Each number is 500 + 25 x the weight over its row's rms, rounded and kept within 0 to 999. Layers, rows and columns count from 0. Numbers have three digits each. The size before them is the row's rms in percent of the matrix's.

# layer 5 attention value, 128x128, rms 0.201, rows 0-127, columns 96-127
155:471466537529473479503494544532456520469508467466509521484480514501514470495514508539524502484513
149:504499497474523493478477481497508495564441503509500442516459455546456506524509524463474475489524
153:498491493493525478526532473505555493482525492494475493556524527474512489540484495483512502499502
152:487502480487493483529497423529467523471508497519490484495487457508498535487557510496529521458560
151:480485528506500502520508488477456527496498474445443568493511521518515531487473515469494488542525
146:470533533511514485472488458504459489477515481496458483533441481487498520514471538486568502570510
154:496531530501499530531511499505483492479464560536515508493517513526498490484471489510485511491443
151:521471464524532495541559508476479488519541527519496484520484473515490458526522517462487504509433
153:511482521528474488461526473485516520456491516489486499446511501508513526499498493489510466452506
147:479440503550456491506531496527514489505480471518488479485500520497531505486489491518484502498510
158:564506520497483494461482491464523518494534497491505491493513498527519509470531532479511487495479
150:506526493508500526455494492480487523508523473548529501477493480491521490484513508534530505469517
153:506483472508509514520531507505482447551481486537479522534536480498504498488470464484486448441505
151:502508526502529450494490513467491458495473489504475501527517477508478487474515482528492493511530
156:536497535540493525457527473515483481492552514506503503540490472545477479489502503534472465541511
149:491484473521494488460525505494488504479492461469496473480529536513546484486498543514530521527499
147:453482524529516480452499510476529500532485479520497514468490501503495527509472498449511522458493
146:538555471511454520511501500498549511494508518487508492484473497500469504488477516498538523505525
152:467456488535509523463466520491502521507477485526509465540499512515499480559480539490497485489521
155:499524534520526517500503472527497485472462534498459478510485499528502472452499489472461486504517
155:500510495520549488509491461524500497521500522466543516514530514519472527497590535494476493513462
140:476523493517481524504506449535476548503492497466495520472541508492486487500475501489522465538501
153:474463518496501544517452487509497559510507470498482472537494482571527534500484460509515513509474
155:508480505461506512526467498521487484498494504506452483497498479511467499498496532507484566516444
145:463500591466472517513493514521496500508520491493479493507532538519442482505515531448537492504512
152:491516503436447504509485494464501476500451527499488493500500485494536492514452551520521507448496
144:525484474479478483520510489509495529519509498543510517508551478509532476557471499540491449469536
151:502536488527503499499462465519479561492482474476553509483504452459492494512496495519458546470482
151:488515498525520542514504496516535471462500488488489517485509519552472517455511513509484527514481
153:523544463506515528498491529501488455506514510510530494513539456488529518486527517527514499472517
147:481490468482522488494492536503495529497489511463453526491524495531493479471490504491517483489554
142:489477515544493503505483521466445473497504532462472479483510518505523519509469480496455484495493
076:560463468485442549511491506496529514511487528511498470491454467523464494481475508460503498501535
068:480523513530516527498520533534493473535502508450536487484505518474475490460472492532484512525489
071:473492488529504543512461501549539475440512531490514517476482478490467513504460502511490502487477
083:508526514477474498513491502481510505521509458494500508477515521529504551519496475489480540519512
073:508473536469528490536465500488456499516500436502492522487466508515486477494467464488554471507544
079:548480502495495468532492527538489513497543537522514506478471470496536527536526532509515533484502
074:499485514513526475539504527556534498543467479467493518495483502477548559540482544486520539509480
081:510488494523530437532498496484513510453500503509490478493498493480492474476498495533532518522484
077:509532532484469528474501484460492550511510512493536489520495526501539524487494537461512487530494
077:521515465443503469510497531515502535510518470527470468496527477491508463479465497507525455518494
074:540510503455508523495533490463489459478471528485503492432517458458492495463477514506507466518522
080:534475489499497518478485482533478489505522497468522542503517486467521456470462518468495497533508
072:505483460545456490522468497514506495481495474495528520498509450553526545517490511485487488517499
074:477471526560515454519489534506534519490487465523517474523500524501457548506486508501507506539513
075:502472478493510509531525512508493471509485500497479539484496498476492470487487521447497516493474
075:494449481512485544490459504516492493519451530467533458504497491500502495499486491495511455432484
083:509517499479476519452503494549492478502538465491507471472535514468505461506475498524513512512477
070:482527511466532491493462520517530508523500536516514489542487498468528520528467511502465508458528
072:482467505498457452451494529463450492469481466515493505482478498487494468522510510524537495476525
080:511545510485489517519496516549486531478469522535508494511473506502498509500525482500518508532510
077:517474491465493493529514484506513533548499491478496517492527486514491481452486497469542527516523
072:494514501505497518468532519467515443514457522513520468522476507477492473518542474458474496506492
073:485492475558496525466503481535500513474482497539489465447472465507497495498489487473550446478512
077:506470515518485493483472520513484511524501483503479501482481460490487505500472495546461529558490
080:464509473496501453517464512466538487516494485493523461510530480551516510508461487520486551483500
070:501500498484508508540521511495505496455467539528539535475513465535474491486509509508506471526516
078:523501528494511515499465467572563507499480482478492478498475541505468527544504535496529534464512
084:466483511502518502476471516497484483499492463524458512530523508527497507514545498513486492509459
077:529492479505520469487523475524497557501518486531494488543473500482519483510552536476504494538492
070:512489441500444515530497480482510510520517503530482468482466532453520475487503467513532515476458
067:536495464516490489489538482505533496465559487483551454516521527500523552477520518533498531506474
065:477472502490495510516537552487495439470478468525539527500468486491534489445493498476467501503531
072:501507502503526475498485535488527530494489509493512529473471520488488480500491461509511524522510
077:538436449527507472508517500510490484534488490472471526475477478517509492513524441527517512516511
079:485520498490480448525529496501473528556518521509517526497496472519524476511475461525441476504527
075:493525454525522541489507488444483521470522516502526493531507493503538547436477508489458449533469
081:481484451490537546469484476476500558470528490528470516464480497485456489452494485487547452491480
068:532497477503527511461453486492499516493514509509540508437526515516494463483516526470488455516521
080:475520514481541505471480471489541511537477497495479499527509463541498476497503508529512525526510
083:463513485510515526498531503559487458496506496476496473518499496535516452530501492504518525473510
078:499556488507441466511557507444522489492506507452483486521517545503525509519521524491455499523490
071:478498530517503489470480527483496537524509490532479497488453512491528483485494542476529504496541
077:490493466511499541472559488470480519504515475533477499502482492513508477526510524481437489467512
068:493470526521506531478487517509513467487453474516471520482498491505485548536516521504518496481505
077:485493532498476523501471457484467525553537486513543548487497481511515506552522482505527496514495
076:502497465549529481509511482469546480495479476462528500526547472541448496525479527475481503510505
072:457467480489542477497486520478518490481459528480502511455494500523485469467465523512476527528480
083:545505492501501474500502499498507534517496533508526525495510493511473513505522478519501503467520
079:503468536486445481491508482523488518542488545516470467522478524544522496477506532504494476488547
079:510510474472501515510496469496498464529503529495530543486483480531456492495510545464504471497523
079:527459544477446509463514537490461542519499493520480536467487510503471495493498492527528478506476
081:499472513509499517516500502519494548495500549494494451538485490526480511478485481500525491511471
072:491520458493482448514504508509462474526495517499465488486513497483523441534504474557498499467501
081:476487481497546468553541478469479478489477506502504544479467497459464513513490522489505491505486
081:563528475469528456497533486476513481468488487473474517499533488468490532493511496486554483517477
072:478449481547482496534509509575486516555494507518507538512493502487479457526481529505515504499522
076:466520530567485452443466495492494532492522473516501492515510532499545520506475494485517502510510
065:520507529490510495469493513516502492506500503417510514526514513511516486511525494470529494538503
078:450509503505542482479522514478538527501486518507471510495523520469539466494475503477504503488491
079:438521478464477517513464503492537456471531465524512539463520512478471519502506475520528536492487
074:506540542508509448481530509497523478505550540480495529457492528473518495503540491485434460472464
081:470494497523531497536485492482537507508515507526468455479528501498508501512504506496490511482461
085:493475526490494508503492494494514498495512494496465544564501504529525485477464463504466522525476
074:497500507523554535488507519500480463496520512524502523508490491507493465481509481541434487486452
082:524501486501495511477465480503485494487541519465479475508512441455514509513458512454529506502482
079:521514479428482513505485538511482469498483499528518515524493539516505483530507465481456475494492
067:546482513472489499532515481515473513511491562457516488529468473512504529488511506490503508513483
077:464467446507495524495478516490507455489498475478458474476526440473516522492475533465473467527499
076:457518502506490470488506525481474506452472486481473496458509479521483481514501487509518521475490
087:497484492528515473525531504466542478460518487483489520488495543458506510491522467491499483503519
087:522473489481466495467512486477512545493499502495495510536474480480462487517535526494504511533519
069:483540489510493450479493491460493483519513494493522515503534496511442495478506510497455512478464
075:509442498500475546481517480483516497538474539505504508517490546505528521480489532435527452519507
078:481515525512509523520494526486539498525506473490467494534485491500524504519489468504494535511496
070:484503465475476478533506498478455503505547461521466468476502481503485488496545468521521520532485
077:504524474477466526467534515458506451436477488506512448420496466493491517519515533485488496468511
080:486482504477501498514567539522441499489527491476512473477517481469496502478524473543494476493523
078:518555514459515530472496563495500529509530518434501499445492482517450499464509491529467527503496
073:442468492529532496490493500494484568506509458471506497524480513508492494501487495503474495496495
074:483504486471537554501472527509501533494492450534527501461515542468497526478510477557510496484483
072:501503526513480461526478510454480540529488447492533497567518526452484557520466515481485472542485
076:497510522526472469508507460499472528500515503503471544462504512531522510493522525494441506494485
076:516521469514479449457509485448512507501485499493527520519463455498554528447514461532483479526490
081:483538450476504482496485504496486512533477465536529490535441483505499477475504498482434504523534
068:480495476531507493557480529502541507522489513521507510527529497530515528488478482513506471501517
078:522498472500481497479498470482516500490486479527507506480508478520492495498488484506483513510471
077:488486466507519525485484504495505471504494486485454478501511496466511459527496473483521505530474
080:463471515465510504529503499515539503470474530509498513508507493469547545482507453472498500496491
068:503491516488518528490492522543491474494507487445508550469515539510514491498483474446527483532476
070:451448507501449493512527504485482495509520499487508501513499468463536464499529500476572521474492
071:515504485509486484518515527485494467523496523546451518517497488531511495503518459502507515479491
074:502502515506505538467468502534490518539492529468513483522519515496449494469517491491505512513470
084:395510465523464452459501494479523466465495482499480472519506550496480537478482522484525522496548
079:529503506541511514479500479531479496470480452493474505514490521492476519498504484473528490491532
072:480476496473477463517464481474461526534494504474491485498475508522515489476524477517502525541485
077:528510498518489495497504486485542490511544512520513483528469450484497497521511500522533487519485